Weights of a small transformer language model.
Size: 8 layers, 8 heads of 96 (2 for keys and values).
Each number is 500 + 50 x the weight over the matrix's rms, rounded and kept within 0 to 999. Layers, rows and columns count from 0. Numbers have three digits each.

# down: layer 2 MLP down (transposed), 3072x768, rms 0.034, rows 2241-2287, columns 384-447
# up: layer 2 MLP up, 3072x768, rms 0.036, rows 2242-2287, columns 384-447
down2241:465410530431564477506609617486483338601535565486489525537458500538383545598459501496537533591553518540440544520548495562523517507582516442419440520473604419567526607449492481488494556442610444
up2242:430571583441543572516463507476452527406565497434554493584481618462468369477439529482433481446556535558526560510492579508534547439466590511507396458524536474477467449449534406459513463456540487
down2242:523557519445466557609554498573500619461556463515454491441492458465503468496493513503509534495463548552552459476514493408549526476513436458493432516551590517439526513528470418474510508592523410
up2243:467558503481487501550600457553551494573566500473472588438484504465497483540541492511456526503588587468462502534474515488525419519541560486554473462494491477513468555530492466546427502518494505
down2243:491541452410426557592476512551550502417548528410581489498484614582407581528514448512484525543413437556416565494528556549553572502537600510522502540517512532549493514548605490529635516465499528
up2244:512393529420587480481473474516509541499524553494393551489437534554558549529556480525446481547435524420547546577475449502465503613512527467555427516481546446490483516556517486565473444455560487
down2244:534514537484512456521519519492524461453552539411428457487498440478502501475502566496517453514559502457494402545529579496531542545545482514529495537481574455580462523523439446453505474373491562
up2245:508380497525495491461499523442473547518442526481464480482480567475426456452515526450529522549528545492641496567537561400470576449513534498521403402508495514543546472498504436515563412479514492
down2245:461519476496553500571423538522548475499409451501551536462493506512578531593471481501498493583402405464459526444471432529546518511552492478509472481531507550484442498500478493564447541563484465
up2246:564520510616425470431515491466515522595545437476457472485540452432526536518456550531527498587538478507509523429604524383496524442513416463551505488468442480471534442536553515429477505455554447
down2246:461537524458437524489509494500385486532576467471497432463560494487464487461478414467509501536572581496497535458429530447630521497549534538513429499527513521532544556517516512445420473464491457
up2247:510510522580528463506658542426597590563507505422533442591423499473519526532511453531562550513482612520486478487421488379410494585537491480423480565478495466473473480665488548479533576533529451
down2247:509466497432499433468505521470549487588583520433483537472436531480475460468470574504454515521375553552572402525348465550525488512543470656462502576493509449391614523432489554596463580439488476
up2248:477440565470471439520598518501552559637525484516381623460526503505514489481486451534511583501364552520534552532422529478453476478536511532539456554446466417552468518536460503539496547347499531
down2248:533501545551424442589473485454507629539500520498422498371476435499467511383488533440493496498541504583534421558452471457553482518514545495529476501535483529448609534485430524439541461347452453
up2249:535493521442437472512545453531564536554505467408490422496402412461526417560514436593533474530478504336511468619552495472373436588480428397473504468473499561512620481599543553537541532474488477
down2249:477429587524511543537589524512458549507520461531513507525555477473535525498432464476487530411437545432505470378509481502522447542397484444525488493527465436469592497410576521535494538521537496
up2250:517514540461452538447554468499489565469615467521557554474506446527634408475508532560462564537521467532488529399479532479579465370499517462528478542495506454611459497509495419445444508482441572
down2250:520497565504478527468513502480499579389492454518510459504553522476577471489510473575508517505521494594557482524512491426479534513396474482505514474467499465521525509505445539426517525546456446
up2251:453534474528513546507514517393513511523589487468495487535503510457487483567447540528551518567639607466509433561511433474582526455368561511490579525463483413485444482440367492462457465611482464
down2251:499514472494611512495453476467511564431517503477449529515484560452575461540567490504520471488514454408395464549505504428425504528453535527468532506575573497446548520467457470519439496498466506
up2252:548517516555570470449575411511508519501479521469460429436435526452465485616460462516510486535449529402584475474511504459454520458570521443466510505521555426542568496481464504551620523455474410
down2252:547377536500644456513531500508540437577406597479554443430455490506473471440506568457548500601515580541468612409500466486464517495551592455518520441481483486473416513532520560562487513463471488
up2253:463504447546473509477517515576516446654468488482566515546597416451476456516436493515467502480505485522451552544554573409482408522447600525557555554423567397429429466513490480616470515480581553
down2253:449511439430572485421511566465560324506477524479550542473519477477476538543474521524529551461569553569473583514473496492463453508467542508438500505579583543558521459498519524482563468470641518
up2254:548542520531490543505423553370562577488518549629373523525398465527466423501521426574490521499529549525480405546546518422450546504485538601482492535555420506534448564547497559512592515559499505
down2254:438453485495437531492540539484488497519439509507414525446572560471420466501533490521410508516473481499622498577436518435506494465583527530510470474542505409430579477437556488504548470461547544
up2255:457508499480451481472468487431474464508551481577540489484584538502547525535482491510462505572467473572541534513406441455585474547499486535540532505512472378499514438532425522460501514550589486
down2255:532473551609478402473529505509458453501494502521436507509502494465478469440451489488559472527643433480505505519446464482590468479440558513508486520552542508513475491556528527500510501444512559
up2256:472445528493553528447528512489491478470561517467564485531458452519519507486504547506451501539568537483528559419460436543554502560624491499477465466506631455504515518562430514442573539434500553
down2256:495570538442498504467393481475486446516482503573569351502408490614474512536518453448468509475517374538556543439524466537424537474446507561492513551493551531534501436519523533476526496504435461
up2257:458567427544503489556414498483489651485599532537464628474450475561518495548450509529403503575472581508534519559470420525538545491474452495473390531455500506457423467576558502394453515497491489
down2257:509525503520546523519516504502528481562427477489514450507515436430488504461468486488527503506490497376561457527501455429500502486566540402489499485497533521506519495501457524588535480539505539
up2258:478474532622433479496500429560460592680460463444504523411568461500498481485496494448544524514539450463464447458476480451583477541505538480470519515506463484486501527519534468538438510505524494
down2258:527599577454528483503485534449583564508504532512483503392496462494460521545510493437482498530460514573595541467485504468525507509446506477502473489418523470488528494531506551534548508522394425
up2259:439500610502592436531479468427534560436575531474505430582443504472481438584555561480512530436469453433490503441566442464515493418443469508518599455625455399434434542499451479517565503495474512
down2259:550440412513557481396524515548537555487548519542529510542416464480455522569513478485475478450503416497482514455528522469507493529462494569532490574500533520538507514443432539444520510515570484
up2260:457437503584517522493624460402537493576529489642536569482517573509450468498534469523494517529478436536414460516500506371626473476511503520466516595497492376480454474450434578457526460509551482
down2260:505530585486463428411559518528488446567447477484489504510539504433564345611529471541538521425473522442507471471504499483495577527551517506500405491519501477559524400502473529506589542461574532
up2261:525466478502365482500497505557476507502503512495474533444581379588496515511497512466540554572456563465470548435469524465460503480668484468499445511419471444507469464519452505506485457493582462
down2261:502519555603561483443563522533551310510490536485519365405433551532454404432479461474499482520500457421466491415506564442606524462453436497496506512496454559435409499485557424480513508489441417
up2262:537461458593456406467534451554439409576504497482463446554485442536420483507489517496627509612561526534598486516470484480528468524522464496459567538467476472439450493541347569538402514459461453
down2262:498539519581512503364565464493582465470515499495515562426450443616515512502505550542491533430550496496509555566466533396495469531530554535478538428426547541417456446499502457501561455435488531
up2263:543556525528405551516496420436483478508499557578507541571438466542444479565561411507575547500618527447688478469524508490591454574550586429524488432503570499519425540432405566426575503469450520
down2263:478558589547547576496475505527469458423539483499478542549594592414477539414523479463371539464478518516553494435569392479477497494471521477505492425488439420574390441546560503571509461524323572
up2264:469496441583487527543542519427500430534517501516458495497524602473473460528528555498406461564575471495480463515443486491585520444413545497444533444489515379603533554429483591464524549483473537
down2264:519496537567431534499519484460545468480535492508512473487461520564574481515508486490536495521488447548440430538502555540513524465523599461482535449540486503443504532500537471482439499443502500
up2265:547533502541421490509542512410521499538486550479451524495524424516521430553463468561503545480431584555530475530539518461475480534483588552522408510548483514555519528538488536563470420510594517
down2265:478561493468475525485482546558546544545564469538477539472421427388569587518433595559459538568446461480522512576462563521506425505527394453536499497509528411506554494396600448538455495469576473
up2266:482501471548600483496504492487462445600437501465564454479536450556513523523531468548469521501609457431504534492554551426462571611466449493526509540475502487482536492493520510499538500521567453
down2266:506566588506516497548544518485530469536516476457540569510421494455525458554495483510521518440501554490521524460532503505419493485514530528503488542562474558545448532511433531558464491450541534
up2267:560471487584574547440589534571494488501522483503486392476553393524530485597474473495556477499524525513578479465519572417508470520543543510493437543454569446498525489623516519460477512524462432
down2267:521453560431533504498549490488484554480600510490518460536457610451560473526463455566513499486512515548511478456434472483456391597507521555546564577456634523505545565515478473476463521435508471
up2268:481594503631452589533485539551544563445635488553468520535448451548571547578537488597485522604521524550544576489645512465533511422514515541471301514521492569466601577559609539509427488509473445
down2268:456527504499446549568465479526513512435440482526616376477409456650452409495556451474603471447528504604544474569587481513604481444475606505542509549535482555599537497564512523523480517582479464
up2269:389534518536541526466609484484494529484468483448547492502463464540478485476544406406434497495591484543505560529470528426471551479510536435443389532481445456557471547551508509529511457549448500
down2269:454445450458481494489582541577478528570469552466453469526473573548443501523513494488550489593580407576430451459539496550586535487579511464499517495534536547510549490505531414553509500419553476
up2270:537442509429458476450532463491631709531505462458492522456487574472545499610499463540518497496534458470545507480462586417535505542576552502495454553460516536481504532551562472458441453469466563
down2270:497484590619562537487535481503495440417442456528522525498479449530449466461457450560404473530501509534446448498581476510423469390416536501483461536520490540558552502553560504417432506477583549
up2271:533479551534461512505539468522516601532491499511480515422481525450498513530526438467440457433456507524498473446485623476465471508469491483530425586543578523446531530488543459464546512504537550
down2271:492531572489402435491529542503615510442480484544516476456461479582508574597535516512515503447528580470559477471495494500483480450484478523563501535524460554489527450484550459455512407485490540
up2272:467518575581461497484503472430538492485512535536475474452462444468428502544490517468581533517474434470507540512449518495436504513516489442454462512458474472523513545499543516494447563464558460
down2272:469493491535510482559560466488406477563542469480500528524491527522421492541533441525485505492489497514517505532517530694499582488531504502462474499510507477490498537507504478489490550484520437
up2273:475507543602448512553459467584472667539571498517465452565517560543519477520566491536419441591413538487541640474457470513516466481552493507527420574506574443557392493480560468586584417409622574
down2273:479478411536556497461573457549506540623512480593556510626566382380455451420516503407529494595482525418473527460392530528508606498451594506509421594535592405482428580395527471501511527512492464
up2274:526513459533416495488501461544576579546554495546555494574475474520565506481479521590459441469502498494508652443639520500541517480586519431545483588455462524562402522613633495386421433474550542
down2274:510427478482532452485507494476448490527521473524555517585461452449457468447518424434583462437551527614433552635417451528455505476483462487494526462532538562510513439513532548481561438511387555
up2275:382490561553505466501512405503538565498502503530483548509552505459521401534510432462463550463438471468557526572473579512457475522565653563538523571519548470519513496559493456499500482419533524
down2275:513531502512460506484536464553474519501458526514489502463585464456521524517499509542527514469438469507453502506490494498480487484470568466502466480540494455465505535552456496536476495553500501
up2276:505437474554576459533494541573474460525473423550404580472542615508431440461537490485469520448522593562479519537479494426503471436603496484420516447511446679493485458462370591538483531494505503
down2276:532477596603532525462627455528514568512468514558479497601478466444404378455509523440536492548497552460522571450466431573494562489398508477515492534498422595465492457513501537686310434425495448
up2277:561490475643465530413471466491514542496546464560509546502516447524427566609492552562586480555522549528436527510463563419516509417474470482525486617559570377535443440539370456525514533418527508
down2277:526519499504535488430509475470541501477565540422478486445501508500443600452497575503460449422573490513545469392404635528519648440434476510467501451494462495538501499465441380384633480343442598
up2278:500381469478440491454440531403440494461515448517430381426496598601457469604524481483616492498428463461465467533540504423461492488437439583453501531522529397479474448579449508440592473335448633
down2278:495480475616459604550407502601466579572533532370430506512436426467463509509500521568507503531533527494443525520501479475536475449575427481478414506586516466591553440648521521457531547518397470
up2279:524500508526541554480591503496530484525462545512440510432544454509551498553559440430451448513564537496536465443527487396435551567528506540430477483459527546477525523500448495513527402485554504
down2279:466462479462564488507515484509634546565529468500454512495507520477532479496539513445467493513546538519518457492486531498496423458527541485498488469549559504532502494484524524489479548475461554
up2280:510497514553487493483472508438539570475553496482485491507483549491498561473500497526456534453458483515497559583469505449500381478477545482469502530533499482498530508549564548576448522461469531
down2280:535472545574458467491501606496506547554480452567476501403446492495535485504518507463442505548462482423465483478457573515518495416519585493488467556509481502497473490474542497470525547465485403
up2281:454497557523531466512591377419533555478532506599435468490450416492539495499516405471509519500515541524505455533571474513510425492494603517406408532506517594458420593444461446535489460475514562
down2281:576546470462471526450445532472516499479482464509508494497515501488538576487512514555543487449486511480468517564474485503506514598518494539532470516462471450511454453519430508481552406445499555
up2282:514512517498430540452546535569601526507495472491525494470535560410465511510459516464456468482509501492486499540461488445438459596510500472469466569465467462475486522529459450482524462525545527
down2282:504461489554559455503434594477442477460461538467468523455393536463517470524460557484580526478542500518514442500540392468514484523496499508470567471537495546582535452468557528568448498499389531
up2283:504394420606490413466520474443500676380445472389515438568419535524544493517474425532522486512501508437518469477376578373569476461577538541473561566445586544493553504496516498448560498545477466
down2283:450385558552455466527483542396543586418459517414468393567487463454631416461524454591435519586502640559527441483405550475555573509488495496497555554439455444540451590494467524461555563525570419
up2284:469561527591341555527503571476497566411568409454530472566553539421423482556460485503472541453531535520539375513566455374587454546465540549455560594519476583466536643477541503447528472435544566
down2284:429629622470462551530455582473526472446613517392446581516464517509554371446434504458472470453460443518520536510603463537433564490525434423561473514420365596551413539541461402523503489528435507
up2285:486560495543470550432458541565553521513525508432535465488490540504514534436548496459506538522465461502481552527561533327491485546552449503454464515484473519516484443465440581503477533519554433
down2285:482462503577513486488482497491455534493465573506506483540524503481458501501435526553453467511523458515457461483446511525479514489484532523467517520490524466510489505534549538517484479526469518
up2286:549546505484367480496498528456475495556502547530478491495435621536546424543494520429502458551592451523489461494462531474540534507543521585463383491502408421483431509485420522559554529470486454
down2286:469587443476536502468527583419543497473493451541502418489534488515486583570509533500535513512498470432541504511524545493450497421510375510483500549477488593530479509464561476499508513410508536
up2287:421517489494569499472447541495510528493542548507545465482552468350507501611437419513430548568458532506551486476475514386509581556544478582516522549517523485498459575408394490527546535505472478
down2287:451489470475475456569496527552523419506585511484485600415473459491489478428531533475534531553486460530433467477525567466485501506490478469538559542525517467478462457487501448437596481498557474